python train.py --bias="none" --tie_embeddings=false --optimizer="adam_hyperball" --decay_fraction=1.0 --doc_mask=true
Each number is 500 + 40 x the weight over the matrix's rms, rounded and kept within 0 to 999. Layers, rows and columns count from 0. Numbers have three digits each.

# q: layer 7 attention query, 256x256, rms 0.0409, rows 165-191,229-255, columns 0-127
# k: layer 7 attention key, 128x256, rms 0.0414, rows 101-127, columns 0-127
# v: layer 7 attention value, 128x256, rms 0.0411, rows 64-71, columns 0-127
# o: layer 7 attention output (transposed), 256x256, rms 0.0511, rows 128-135,192-199, columns 0-127
q165:523440505449520496521474544551517470489509490546527482543544502552506499477522491491518516516581536524471513496473530522507459565493495485491480505490474525509519535513428562491489431465528476474546489518526465555432450449465452555455482485499521564552545424492508481459516484460454548485525539489500485495568469488456482457529531594492550525566452441455426518490509557527477472501461
q229:509473500473505451511541490492494542495479479496459489526510502573511486479524480480545501511530532498509497505457505491493482480524475506500503501457476480512495422473514513456476501488516547510529495471489501520513477479479513536535508484514532477516486478519505538469473522487522494532498501489474508483464474543523490472519468511467556561497520489534536501451491470483539523511534
k101:502515473483517528533483509506514560502503508513517540510481490533511531499448518473469443501458548462534473538508503522539526523502522500503490523480497471475535562530460489486506509495548487519482492522506530500556491474517503480504532517497495502473480524489526465511470469472547521451481485507521515450497486515499475537470495462486499531427527503484518494480514510517512520502537
q166:535437496410569533588518516591517410529417407513514480547557464536481481487482442534531491490587507567480518455511533508529571514466489495503519497524493506563529514467522563458440481473537479483487517555498488550566483456461582555467471500478540511532501487564449502502481510512557481520540563476461510461496456485525419443523571553465516547555398463516593483538427520570496482462494
q230:487460529486485464505518524482494524488493463488471529522528502547484475526498460492491504483500481524505485506491538531514431501487491496515529526483503555511505451516491478484516512450488531490524508487461479532487500497510535500533483504512511499486528486525518529445520524484524498523490496497442513493491500542510547526477488517463500518521506446467543441464479458524470463500533
k102:493519510481506488476487510497517501516564506476502479467500548508567525478464468518491497501482499398461514490521509515487459540494496519521514502477554515465519530518466471459536487479464504489462483525535501469470476499491494509507500495539466535506481461501522547534460513512487492484491528537510467428512501505525461486500514505486449517456524497468446479485517512482544514503472
q167:459526468530462583401520474544502460503475523495430538520436514464472493545500446458468467545487572503507502570523485466494420470547490501545497504485486467509420571522568529481515501548542517442516443534524474449506518521522420459471506505475479525423522510493543570500532490476518508511519480523524524522556450566501482474560513478545518555460545483547520535488515463452490511470513
q231:472524502493466548501479486534496487457492535496549502516476505484550518490515493478504491549454517484486507547542484445486454496511519461440472524511484493481526535520532530546472475532511473483484505488501517461497557491484459473500486497538480506473581517515525497516515513524510498500479527504553486501499471485483505498556526496510507514500511531514469541520539517509555513526497
k103:503479505541494473487499486481475518489467466481460512496546523457485480499516498520530548509505447560495488482501511482512521468557539524452523541512503531464497468528536464483488478503478449540461551488502524491533537566500545510502493503500558492511509522529495528490454534506495526502460467521517491506506552497543492493515492498556507439554502492487472490511508499544503512447507
q168:565477541502490510497507546539516498568513467458481472506494475508541539510565506554538502464471521502460468474484548485491507516507518433525523517512525500490516523490519517465486483466535488494552482490478441505518471490492545476524524452526461496535487497472517466455496501530513468527473567429499494507533525422497477518411551529478511570537480527465475531536449534483507472432508
q232:501461544483494508523530508509491487514470509521531480533493485528516504484509507526542483431506526562549498502486498510504496534519507483511500561489539465522474489496524505468475486513507513422556492504510512521511495480531521494508528473536576469506452498514480484497523503474494501520458507496512508483555504514531531507460490476462518526562519486481486500488488496493484451466509
k104:495482496509500497496516500513462505496499504493519555456525534528484520484481516506525519480509513462475522474533520524507485525459474549458530500477478517492480475513547520454499487465454444491440507492480495492554501515499486538553507520528501498474486494492529561497526523482540500474459471529491481469532481496478485479488478509545446520493536461542473493474549552485522482503543
q169:507480516501546468558501531588508493524534511466533480511576441575500500525515564513520485491520494536502497461511539576542551540475496466482536487443489500476533566467491523498559496490524493490533496506497451522484440483403542505493502504503535500524453519551558507489470453546479491439480545514520499446510554495504467477429492508525486511562517475480468494480532465513527503529530
q233:534432483516494498550532503521490500509462488510508518538463484578459539536547547530493481471539487542496492532465512487510542528476483479541511503497526491463485452512565512462486518475499504533549478482502500551516497527532540492532500488510535454526462445512513490498544526491514496481450524520504523432530527552526528530466457501466478555499499494494476454523521522491503487477509
k105:505503521488463501512494482509475459510496486504515488469488504517543495455439489476508499517514491467467498550523500498517484494497506525483531448469514499479464528485493458476493532438485532485442483497537470488494501498501478496509490515524485500531499446496514515554461465484502510505548510481501505493449488501486470472483492513457509532403525502501513477488516488532480481547532
q170:510522522531444534429470444533508483487439504527506497432419466485483464504536492438498519533530476485497456524565489493509442542501508510486502512487406485468459563522557503547547504518549469495438504513491581466512514489491471475451474500485497510444486506475477512573474520520529527514437452546509506440520462520555484487421481480537541492516502544514501478484488504500466483597457
q234:531494501517456525514483518516509462500479521486534481510456557466500494559471523508486494461485536422486513536488512491520471485503506505417515521496484500462506573512550570484501495532483473504489517466513527496521528519505502465459539514483524536505549498512550529504473507526496464440490492520490483488510520477532527512499427489541443517483495471515453497525544507484527488484486
k106:450483482531483470475489492532526497501486486518449498472518509441454512474509485514489523550510483503540510436467501507498506499552510477517502494515497515518505488498524504483498492491505523471512471514537481484496520503488477478512556493525459515514462549513491464521539480543472512484526503540514506532476495466527515518493510488494537490457497508499508509527491463531517535526439
q171:567449531460493524520513541521491529575532508500480493527526471586528490491487501521511509542431503542498567392459514498518531518497527498587540471503513563468502412426482463475478536440431518485548533518519465493520424468507529608420496529494565523530482443461494505459499448499497481441516481463463446561481466510491503455440451555463512536463494490486443462483511482501503509482531
q235:510501481512496502510522560512529503496533501467531448487520462507470495521505495500537517462533538470478521482460557497512518554483498530514486436518524519538531462544467477479485507484503520526505484486486479519471486480436502549536530519504442455567449500510503467489511503465502524482490467494518525536449494528465520524447494461468485562496502533472543480499536435524467523540504
k107:504490480512459527483477457508502484487496465534565490465464508527502523454456512484495469518491512453508513508535499476542519499495519550449520474496463489490487496482469544504506545505539502474462487493523478518526485500475463480487506535529499491524508457479480500535478467477524461503551470499531496493512516486498525525492577474477458502458518479489515579500514507495512455525496
q172:483455501527558500509521510488485555493491516451493515475473513515568380546415483494588416559521468524470534532533482485565511487512455492492560489518495475462529520490575505509520476502485506487518482517540537529456501481487465473444434497519489508544467497487531506414501489464462559511457496436497516448567522525496449535503494464496538531537509499427507500565508440428487520462546
q236:441491506495465534522517444485459538517462461496493433483487507478478473486491448538532480440574467532497476544482452482504552480449471495498492433503521461479502481518489540526487498504564499480538500453502488471572458494560523480459493493459485479495549477482460486517473470546526502446417518478585502490544500465460472462523500527541534507492508480463451530496495497498595513500493
k108:478510556471491565452471457513521518471531470480508474530474533538485535534522516406542490503541493420542471537533530513471558527499457450497501518477500472437478505506482494501506501502480545476496503506467492509555475471535483505479539475484467480488465522529478468494549504532494506515508497503454525478479458405537511477553545525469557518504496539540508470484514566511497510512514
q173:521469529463499525533475614510489446546467520516554478527527395552484486470501522492544466483470525519543478434467536497502513534417526415469524475468562528544499408437402439514499481519494534480500471548489454518464420462428521527503475447469514472596498500507510486434500453494491486527549573502431499514478502449452470464466488492374513548510446449525519532520482515542486476475534
q237:536504495462484506508531534535494475487502552516516472521501457540529541540532520537477498416453534538537486515471509475519533542515509501527486496468498526515480487483488493502483456513510508459510527560518482495475451406497508574532486481498535497484473478524507511443513458483477552554535515511482494490498489547531537508478549504473508512506497529484472506484514398557472455480519
k109:505420533414451473506492467475511463488500467499538491512497491538500515504476479513477492456499530467527505532560521512483469516490486511490500470478490488549454507518490517472514508501458498506480502475499504530550522482548482520459584490495449540507486464472539497493489483512577451530511500480486533515473479474495514464450559509526501559516446473492522517489532495522500491557496
q174:497552515509501551534458529452501524459478471536423501471471525387482502513465451473455488579487534553536528532510482502491488472516485524515484535504521487443524559490488501535496559526537509495459496571485539396492493535509465499478506529490519550469545499492501549484490542531457531511526506517471538556526509500501515516481420460517458516547542487492499458507464489495415529538463
q238:470558498559492488480522495523523470473471518477496466453490542510505528468517556462425501532524518568495436511507481480486479503499517461428496485453500518477490530480467502544492504492495499531550555520483545454497493509512486491448497479468483516478544518480482510528477474517495566557510530493533517568514560528514507462520496549577434484474503500519502507477470456505491526487456
k110:480523499485470437477524455452496466522507512463438486561492511430503486440549503454531452473485473520533561504541518534476555485510513523500434488495494490560491502519497518507500537522496494503534477449548473514505531577438486508503499558551478473448580504490523456492490510546518473443484451539551468540515513514509528535469483482536525470493503549518462543487491490451576494487504
q175:516453491501464513513524540485468470538488529493567447449507430526513478547470523509504452478501469438545493533485502464527511539504529544522522474451507459514478518571545501492529595508504528508527448513524455500467490507531545542489457459527508510519484449498489473430468459541545499512488543493464432470516476435490508458482528522432495569443447525492527550470510469509570544491476
q239:519411529448494493477484505449483460508484550435571461501473453536469498494486502509501487488516486523534484535498508440521555507515482511479468481482511505506485501496461514483461528538520528529514492513477514499460512489541495523446498518496488525504544461451499494451539455520487452482436501507480521492543518514562520472474554529478496534554480485487525532514484553507513490509514
k111:476491515496468526507511508507546434543491470552492475535480514494507488503473548470511489503513550514465592515452483550520498568491503490532440503451444521507594528510418528477462464507459557474466452547546472515512492543492516565528535539528522504502551440506536555509478509495539493526512489537482522531485515494458537462498468517437559538497534504546505518503541477505472447499537
q176:493437516396455552388548500467529471510466527503596516514509496588496480442464536509585466508495517476476446500483546501557560545473540450522473479559509504531531452430499542429495394500520509553485489503510498529423480396540483481527487494585476496579563466455564522498498447446587477535574479430483570487494550529535473520479513496439487560520481531539524567566544515576514412565522
q240:517446495416456524503528499521525532455464536491521488497496442484486494507498521501533467439509518500449498526473549538550510500497540497550451495572451440538535463520513560472519428474479498512466420518556494542393526397540461442477492463531472489515482431560583494432531468445538483476501500435470518480485481460579457560484539530475555535481510489557515543523533487536535441506566
k112:479405561492412537465542539491505522496449502537523544510538484558487528439485521501504534515462545462579496516448455487515487468500490549475472477510513496482591462506478503472464531516526478556519498525505452518498524432478487522534499481492480480535553429485504510495515481572498500540422485546436520435520453401407588461527567504495483508526485467536489534563540469521562482484487
q177:509422553460524506524545467502563496517573459433538490469604514590543537451530491517510578528499451519494527465460484473435472509516476487465542415443529479423450569511495481501462551377442500537547505504478443517527483526492477574497449469485496490549475460468546476583542504541551508477475491454502568490511502434472530488438544504488490432461512538468545543552506482590530537483462
q241:475470511493503568588538433480526512574542431448474489543572500504496474538470422516465537552475449489475511495477457523508436497507468477462506458482524519464514546505550560485446524408426519503513536530516460504534426518481491565540437492549552437529468491482544493582545491535497427503547519485473534581502563488475560419517535484440511493414528524407468515512537501463477534501502
k113:456443527505518584504438564557515556552530484515435510517538484454493556519522601482439502544487517483547569457572526487486473504465473477552420518460571457541497496561441502583541453589489444520532517536472489487481494507527500488515607510528489529493397419526532527501518491492505459526515446535520469540497512471457583510508378445404519509446461563460442576491502568545509485494435
q178:495552541519465515518482464461438515500533454526435458464471465446589518470533505516516577480561501562503561508503490603511477572498499495490573505456532438525525501523501469417552466456531530481563481500515466509497584529457492525440434443405513521516480512418418473572457513537444487458492493510556458460518479509562548542553473413476541418576507479494488522473429535478442476502567
q242:512545501502418525481512471460440521512540481563484430512474521439465497510514512445516563500472593540510551517552507556513463531495541507481554499503475480516489446508517458495544469510478526508538508502490454504509577544490520482529457457390528508518433535460380465543413507522421481480486525533546531524499475491540493513561478440486510417502506491529437539465474525525438463489534
k114:492503461512538445507464548437582439445419482627496417347507591478506453567590473479558460507447464627522500560482498524511547479548544562442538485510417443578524616506495487573555490550448453462531535499467549494556546482543536438429462434493610490429558496503536420490470439508521524542432469458498468453537517525488451468510426525511546512499508517460531519521516418495548467368453
q179:522506447462474542519454437512544480477481582535498538459620482496533465508456491530544489509488495514511474540582521457531559495534453460466500534528481422522499534519521582405526488491434471511504555526443519469495496511514489424585517479417564500541492443440466513499426568484504478471536553491477568582466455465474478510570551506462504406460571486411480633555501429535525516483478
q243:495565498468428551531432521495544527439453542448524517487673463512551454449442525482522451562466497550524481495590526526508557496513405496471520514584494476503522516488482519417504493472477413482570569448448521494468489468507518454592454418486546556557536387459409543574517553501510551461525554451527538575520494485523461503546444548435512441454539443425472608573555477559545426477522
k115:464519468553449536524516503442602485448500423562474421507527477544496470494478565560565456448457483522484656417526530499543534519526457495544525425479432574542576551466487526437492433472479458495512437534473473508460431417499522410435599494573525521503522494604438479490420523455567552566428482489598568426489592486481436475549486538509502444468532482519487552519545532456448492469476
q180:471491551390525466441576493527562530433481490609469482412506509533458510512467564499500530494539510545460469498458454559519541494499536449490472567507457485441525480469503470482529511454477478480461459533538510462439528444542434530457459496583514470501515492496563538533495496498460488547494515532518465549516524527605569581533463503533457470573501471567494518405509516534557505501530
q244:451519506346548516467493463553606584511469502523431435493488483561476480472458456481490479502538473513465490495459529590453502596527486502515478538512519561467500492470556553482477496472477490527510425566522528519474508485552454481439425451516479543447474465469556502607551488483491482514496520527492493529467523493585612454527472517488498524500490520551476522402496467507493493555509
k116:504478510486481471533559483599541500507555526547502373518436492497446461437654403424512457500462452579504495540533496460415554444522553493499495464553484538534591512523540538572495550446495475540476521519529531593589561451475518553583465464573522460546477420435461541480585488439498536339462462503479474496519449464600456473531536516461472490552433553498483504410480506457577468507469
q181:483470465409485534504436507434536489512615513540547453478464414508531539526462477484523456453508525474501529519509457411458479524460517475488489458510520555454441506504460548517465541450531512475475541533576475560556475536518538565542392474529515443481446588428471500468492460520476453508435482506480552506469436422561528459467499432488541408532460561416494607488550496561475594510500
q245:531467449454498507481464569427461477471629473549497482500426473511512512554469491456474505543514487513502494497517497410483453575524466436543460436469524501406488531525528536523465532415543472465531581564578527568483475458566577570568425490490510457527450569478463476487566442489509462461468481494436572521496482549566522421432479457537467425573545554452508639499567574571544542469515
k117:492546590482461565460562393526623385449502438409500486429537449489479515475554475487518610493577522435469566582520417468523479494557523503507448477499522475561559483507584469488457547482527482485524489502545500584618560481530524484494509521441473572540375538478574577348447540511442617579506462474501570569518523544577598457525465510575484522482459524555417516560492485488436503440467
q182:454521457482546530473521498478514468531421532587527465543447507441511447541549522466471563510456469541522506446547539498490488519517475464568498472539543463472522537465394471494474411511511556520509524453443452505477462496446532553486486552468503436486459509469486428520464553491521510476522513509431552516518479554549487519438436409515526537492535551453475502556496480493496504421490
q246:461528431462518532471491468549478515510402525615460524487376532391500383509512483432462526526458442601528512471648467488449514505525432474571502497544537407489495555405414466541470430490467612500531530532498460496469505468443510533487552532454505449501474522477435499480460480458584491534578524492456545511548494576580492576455483363483543510497535513424549475610535489481441543508490
k118:504535498548479486527500520517510541529535441448572503460432455455439421550574529536485544523571496533539476454596536535430487455548461453633526488469420553474443565521512491501510519452514459501478500470528467562489510397520504566503423548498584496538461473494473455521506460515447574446501561388476574556532501542561421611443604446479453523528483425451463500429533509442505518568582
q183:508389514532546452466520510415512505509512505464538478467501524525464464555454475492524432514556591492563505540564537506506531495492450504541531457496481487439442526507534541517389457542522589471501540539581624562457412467550478569526629520511623510576525506511432495537516579506488503546523461539435499554452464474544511511490476517510463556552513520559598453463541536454511498478499
q247:556434577552539417423480554399488532512554489515538453518450504598441473509445423512465402531604631492552485504571545497509524456446418513456539424473483514548486534434571479430402413584548526430496503564587554567451418439619485568558630513491577559565520491554522501555482567479519555561551505533414516618403487535542548556444471523570473523538532517573538477503514525442458477473506
k119:557430551510520446466544471478402490512510550644499533482540522603523548488503527523510549507525566497544379510557496536547481466496484543458490411578560454516519509528683412534508491462469583457509541585488554484521416583434494586496550454406485507595492557496530458593497556446457566552630435476485517574465461563498483452486484547572523542483474520491502372490433531518511440491481
q184:477489450508485418494513574511565518512577467476510467519580509440463489502555449462474517511583503521490478504491449431446563472584483496559530559574449494446513488549490489496556478472502558439511473402495502410519517467577534505499495486473469522480514480616391532477583459443506617510498517433554495433462518578490567499457472533605481525530480591466452567535485480422479525476495
q248:461514535421447461515484570492577517464582488425553468467536514498448514540533482530506483570508514517446455497481414459492600513578535465532561537518492451488482532547468496515582456534499532463452460439467476473498546414620490513450440495531437554492548497620491484515565460420563574508550466412464531421446456505491459483485502572606411552476466559368523596562588553471522471412480
k120:530499488533450440536510557402532459522500461473512439528450555496468476572426399567554474448531516538522485560526487483529473454527552502508464483576496407427508547471574551575447498466612474510487412504524493521561522425484414451440456544486515469545562508443495517417531453412541542563571450490453507410551519404636530526513459470493502440492501552511511593516548555428570491477463
q185:437479491497559495468538485489427485473507527547512529546576449473513469509462510450499514583490546472542573478519448590561479468507433448582486483426514496498583486520511505452469455488530472451456452479493434535540491513444537478626506561508513527500510427540479489549470437578514522540483456519530535524461471531467475528439449405521447481478545479523509519463432396554450430491521
q249:443460540476586516451536504512427481447514500552548502516587501451543463507410523462489513546490588432537489534498471604601450487485439445520524506428452516481570475514502540491470464460573500428454460448457423619487476478474542516599441500541456585424515407493501435598450462547529482610475472511512569513462449554469429552479501419498482474513556443444559595493461361515466430541593
k121:506539414511507647469585484485434537392518496499574514588531479490454564524576523550433497484476405449474465456559525509634518519473464514500481390493522431554482482490530531483486491490528554582604502510518540508520452631408492543501497489558518543591454453567442460611440515532533489472441552448421468509494557468543511495394608553564470513510501406425564469577382484522471509449485
q186:561483498485509547563501517492477431502463518598601511490426528513464503495518492461471521538450562507510455571488485563458560431458559533583503426508506561484491465455447526479487465467498558447506589501598473462513505517439510499503449466500439502496581485598499569438478476495484479466540478537515520525571549453438555463490435364597420566460536582508411522509492549485490470450524
q250:545430551496491520571467476460386473450462590564602469470395511547447510487463561489485636440453522485461454565485505598413536490418560510569500468498531606473514478450504516489399429472469551536524633570581491450466539523412513515505481483529429537518552518623532542423468398486514473465589530586477466539556588427382581421440493330556506587429544552433354487498504527563491454397485
k122:498485552476413613453483567520502562498445555457462509584531492460491448546511559558466545543459541481452507532523435459555465476521550516557431518556575484416443454533603476516442493494386534494516511644542465514494439544468458506515481495484514490402442436515455423554468437558553509518495498600491622563475515378298492503448601488507484524455498495469473522430559533523434446469489
q187:500490422498497489452529523509587535499450447496479506432538525440482443509474554502523496563488535467539476514554527480532472465486531499476532474520493526514400578515490478500453534497508497525457523515495533507495480538444435531489400534482597495427493542537482532419511479556465524502536498599507546518504505448586433500496467479513533502502458492521450558573454493493475494520531
q251:533501402559437418398506529435553487467499447491515488395593457411424482501450555481496570507461527486488458555552547557426474499524595469465511421493483493571482653435536572545456499545512433459472474525493516460479549466438501528515444521576593513405494535527517533502547483632457480436563536635555559527484571454617449497557442495526545480534357520485403554562515473522488500542508
k123:577452487438445468600435576550407455442525491536505554511449467527503403526420534437522491302561528385468557474523468502428497489499477420526491503483416542457587444417601467445556497523480462464643515448566553446519625427506569492470530454536476530525522469477501459532531504510480465446581515629474559391532530526546480581541472556527472409533498390548488533492582442555451420529432
q188:403573512434482520597486382447510498490508507535605450560509388518531534468534430500545516499452521409473551470540571532477532483483520541504511461502546529509531507518480504521438438422526559510509568503463483524493453481472513510472428566398446468551513553522463444492426551447465504561482488419349467597527522490454513443542519526568514519481492508530517491497530565504471530491552
q252:354500511458462494639557414408484492542479527530624502499499429528502515439505539553567589516452504357443533491511551562490501529462518511436415499493563545479570525472482493478451419438500542440433548531479449540427473436503517542452451562476504435579466464511417444546390515415470457549476505416369485573500495511466549424536478517553508527562476553487502519458550459515449568563532
k124:413617482535361490459468470524514533494473458516544496530456512487465506548529493556449542441485500553505520460540500492562470520454546504511595470480532564430568447533479502424545473531521477536408422528527411460527508548538523488568587490472588516586512514470604439429424484502417518538514487534479542485517481495449528425460576466554541442510578600450550457502472532610490451587530
q189:541548535440490485405527469532480589457467456494529468447383522514550450470542436508573509523487537555587495491521490530458471632579470548491435495479437493476548437515469494504456505493499488539580486511518497548467514553530525522513450468440482487482542483478456447395533513503544497475532511404574513453489504471501627459564539505462584467591580439561465460510464568464566520542542
q253:584572568440443525444540431540447545475510425546558430417423542564521478466553461508598573513485550504553471502564470553472515584592480521528404556506420519580526455507524481484466571582457529555685527515525458488502507572505507489525463433446537476469499458454462467346547473543615521508496535446563554510508512511544579505507569508510591442617599399605430463454443539418485564545593
k125:496487416448424490473507434452490488459585461395551470548519435681524504449519497519550431514511545459502499486530483618448483558495504617500494509511468487484489581544439550518451575508463583449457452575556451515453626484567488498549441554439441479511486383400405507460504541493554425497476496548516414487523481525458571528604545514635558521486569467470529424559452576467553546551537
q190:482478472510516496550493485456443483525459534456482418451493449403553416518433544482511470523431458415498474467549555527447521476522573492490529545516505538475491497508419514495564503561561508475466531452479532474538513505573518544495549534522483448572453489595520623517583485501443526513465510563521465549426494578522556409492536523435469545493450514529534493534424490519526492596529
q254:492495449494492519524501530464436445502441552518489411477552453465514392517454544467484459522378436404425428392557560490487507421524644487474466491559491573473528471499392504493576548550630466431484511485515565508572470525569467483498533484574430428566550450595508534463594503477473514506486539582531442537430434439595554425484576482435438512520384498522596595552437457483564475584498
k126:494449564383514491528519495539485432552475462502457453405477376525499393565504473424553435463460494464505544483520494453575519566432489530514462478538532576484474489448459455472491545483540421520453551560511424449518521464569460433493551480416456556636468559447466566524621548558422592441498471503527442459466541507514453474521488450531661587552511526514511507491479562446535548569486
q191:464573580429520453526438483525485469491411510425535393478576522459518396442539502441542552467506564525410529519486534534495443532430485530500596494517530467600630446509505529542493539445478522512579486533530509538526562525527508519431481491464448481440470550511458525485529525511454496488465458475490546494434456460543534535477478517524497502611544540374551481580573426478556492473522
q255:425618544506513462508435500535506495512459523471550405431596483497499470442550464493543581491498543504444521555451511552531433522446496490507641605493516441653649492575507542484517526461506503477602532488507474537562523502512470537455563456412423472453450571489499460542578574508467467470480479528471515514443427472596552600481476498509502434527593517431512490586539412535620442447464
k127:458650505437399486457492541506521445517455456570553585590501486483456444548526530459549530511469605566460595502534555455424495493494489497506508506517463456502563528416514450501440566492454518562474508541463426445588599641460572577416464486431482401491504479473484479509594594535479464504441493553553530530526493522559429464525529502547566369504444527505564515526450436468487503477545
v64:551464548485515546515464478493425515534467535454489459441478512497546493546530512474488541518504446468493489491468581431502553428579534574492503501430443541433567490541492451430553495463464595516485458408451541493531420508498538488563500400529511419484453520534508601508512481457427457537538490566535612481517469514490527476463544447497553488441424452535571474523467479504505454478515
o128:439494462531525497511462427451557549547495416518544459530551511450437563473608594482454527531523512446484566440552568501549433494529486468463519465478458526440464568487470478465559540615456421579379570489464488473507551508528440509492543433479518440505497471474437541528493507441466543435453496433595552478522487519494519532455480509607513526487540470514538513516498498458411432517477
o192:457437449524543482452465446444537522559538415538559445571548481435463519441586564450457506521507547446461574491506559543562431480496454438438499458475450505382466539508482519493554552578485422576412596508461499549555524524500436497516521400510517459504480465406467564490473521452499498496517505472587500505455487523509551518442495512594537524521568475490541515540501485508370437498501
v65:479422556452487537434488435519416525452508502530539484441473577532415537554490481576504491555472546519515495477472503472534486516492486464481526510513482462471481419493528569501548570435493512510537511522475524525460533478483474555401534556452549470522527497467535524457518428527518542478509514484445476471512565515473574539506513483468474488466516544497504474507456447506480545522453
o129:467500522563551525511562495560544475441507570554550567581455522547506458522583527520461481539511497471460464492490544506527433506494509489607554499604479490424523576568535507463562611423521540456564502434535518508463518474533507545455543612494471443530544559395523536463506453523473471550518489506465526547493504495427514553526535517525414495467541468436453514546475478458497534437472
o193:488552482558551521544519522529518470480477529568582560539436518557532479476512518503496504520488475460488443477401597487513432533477496445580562507598500493426513489541524504441520667490478543441517453431547523491535521435504528543458594589501470498487577535338504476497517394517462504488491529541478506482423540474438533564556519563549428481426470453447417479558493426496425491437486
v66:608521501500481493476566467523471453422574498553446529516465594427499470513534573478485437467535489488548510483525539478503443510536488511507519507562489550476484521542475528456511464519428468449537468629505510497466523468567444471469454440423521531514509483462512559493465457488552439540514514543522465566472553507533539504535450428442476517526517523526568495556537518529501503518434
o130:476470593478480497555544516502486453440547515532498482610539506469467386519504527522517371498488427505493482519490460510555461511513482549538537498514519508425468545481516511486498445506457544461425459528557531481426530462565436528487534444517486475516447501479477461480497519490609562466485490538496494486424498568519528565521429512469492545549497524508490550495471434502523491546537
o194:488407544473486490591567549541451393477556490536492485597567505495474391507504513521504384494470436509522441461523458482528484524492462471581544496553510501418473472507468574450478456496445576500455533542561532479477541496554440538471590478595498470537466498386460490475437551487579579517504436538496479473401575520448565583506436461430457593518466564536457528510479413549488469557603
v67:524490474535426463460489556458577548560486507503476489483508488545406559538419562548497493543552468511466468475504436518471504483568460465424480498515515469501477442547525495497421518488512465534534504460532482527487472525466516505578550499509422523507495487518536488512591436619429493556492502548533534511495528481518469436526528501467498501503446521463517492496483467488482503520567
o131:594503468525429499442482574483534481492536515438548482475548520461510501485449536525515551432456539497524453581457543550450511537495532463469463523474531459482542506487526406535495560597534476541587528546514482493553504596560534456499480469502494552490542435488477559554565498567534459456501469528541487515519520344604568412525515470482496490506489492483455495543460431438488542506526
o195:627462467623466454457447552461524499519545485470567467453566515468540513489454485517504553397521512457525421594466498541466484485472561433513487506526515497499527533485503437486471581592541501488577523555502434582581456561529506524495472460492497522472550441473534577551554475588510392410481487540499483510498563396581566463472515443527498528495524479528489442554428473469451505529505
v68:496504474474504476536578532567458476408395513461473525541495455509501529445485520505444463485498499524488489495495409438417573534480493422494468456534448494474536526569481460526445511481544514497499509508582475535535482543504465474534535459517454586511501438479565477502557465506528517471537521494491541547502566483489518469530475492481503478527492475491502505392613455484520465504413
o132:551500499490451444455537488519467467487546540584492433500509413519492543464469464524459428490487489510496391543523524500511537501502501513601491521521456458493478487551484481493498506543552514447525513535432463548490510527503495542509551487500526543569520557523507516520499419593490486482490500483545510495496454575472486456460485496467500530488459528549486431490528501570449407461443
o196:576450507507465435445520515457488473502560504556511394533536415544557518443493405533547435483455464487498371537521534457520516463504505520609529494464460459521430470486477495554515494543537503397494493526437460556493522479456490559478555504505457525585568545446413486554438465573494511521464464489547552504454423570521500436478463478460523583528443532535529432469501426593331451507470
v69:542490517419492491471528459483439611493474396511528557539453564437531508536524527508523537492434547566533508513521484476529510442519518525502434474462558478422506486506476431477480486486474499458482449533406566511515488507518494487513486454543547514440528504548501431493564474490498527542499540552525499511635569454461500502488428467491501487477516553509555576484547494528551490478485
o133:497511521402434459481500529464469511504469468524462458476469486466497512455516486443503489499477522511509470430535509495574541543509501519485510436501527528462508572514574493446497572477486466473449467481482540523595567451501491544492505516569493551537506439453419490517467519458487473504485517536483511511570463450393526540492434505458468423544553450504548462555484548487529492511456
o197:452497503433427463434493539475474463547452480582493461510514501498482466457490461463513509506471518549542475443574505508573529535509492512468551439521484527482485523478550475461532571471471445472423490482496529513582554457515443579470537493601537508533552436433403529530406513516488471494474492537504496442506517443431513573484387517434533404516539485455543455575515527497471459513478
v70:591472517503490512521446469528530491550396438517499480432518536478563511501461480527449501602443465496459533558506477413483502489543516516467532547605494402486500520576509562493510527524510548493502531448482434544518425499431476453484466468470511487490534460551503535493483505534522494488503462454420471489561533556512496448483555435477472483489620524522478461510508527566535523536535
o134:526503461623487462513506516469516457494548508479550562563537474446524478495477529510485493542497481443436602477576483537499504500503537613537563536595522559486485389453524538518549475522512533516455452482461482486417495518474441481485484551546495451478501501416569424467554464546465442462482517450500503544551435501533565501462516486508564439513454487508515506504512492458494483577567
o198:525469447634495440515514477481518421553561503516584486538485481450505503472480475511486516541496493444507614452562483535544488524525572550497556506567504550463493388434523568517554476469534522490458497512447505499397464565514485538485526564519522462448507491406531389488520486560407451463448479454498487523510473472482564481487526490531504460543447516425487474508536514458496489617583
v71:495453490491480440479479458539516576482434397558492517472474521488622510522476563459469447482469434527544493557503488482606579480582534524529459476476611498495473556495486567589470393454538482463502479515537543444475563502486570444481426379522495431526488474501532542552463541504450600487501538530513534464497466517503490464523533460481528460564459431614480516498549532518598468538441
o135:433415441490531552488575519518494506524523444549471498494550507512523517468490484416483436427486502557534520503504512549531522515528583504487500387509548484457497498404528443481422377461495500457531526417591522510510553471459491489545437470546609392504468511420513536525444520506493499500450520434559469459547473548472498517555501486476542410521509459514539512515528463511505487453461
o199:470436413418512483514585554501463455568570439535481535513575469545530492412506459395527459379432543515532539526523544545502444518495620500479515360480556520442485467379557489455389384478462484474491508393555535548514536448458513495466466535561622458419490467404501543574408556554456436536442480422598445450520490520442544520575527404430574433473545483481551522548542494524459460448512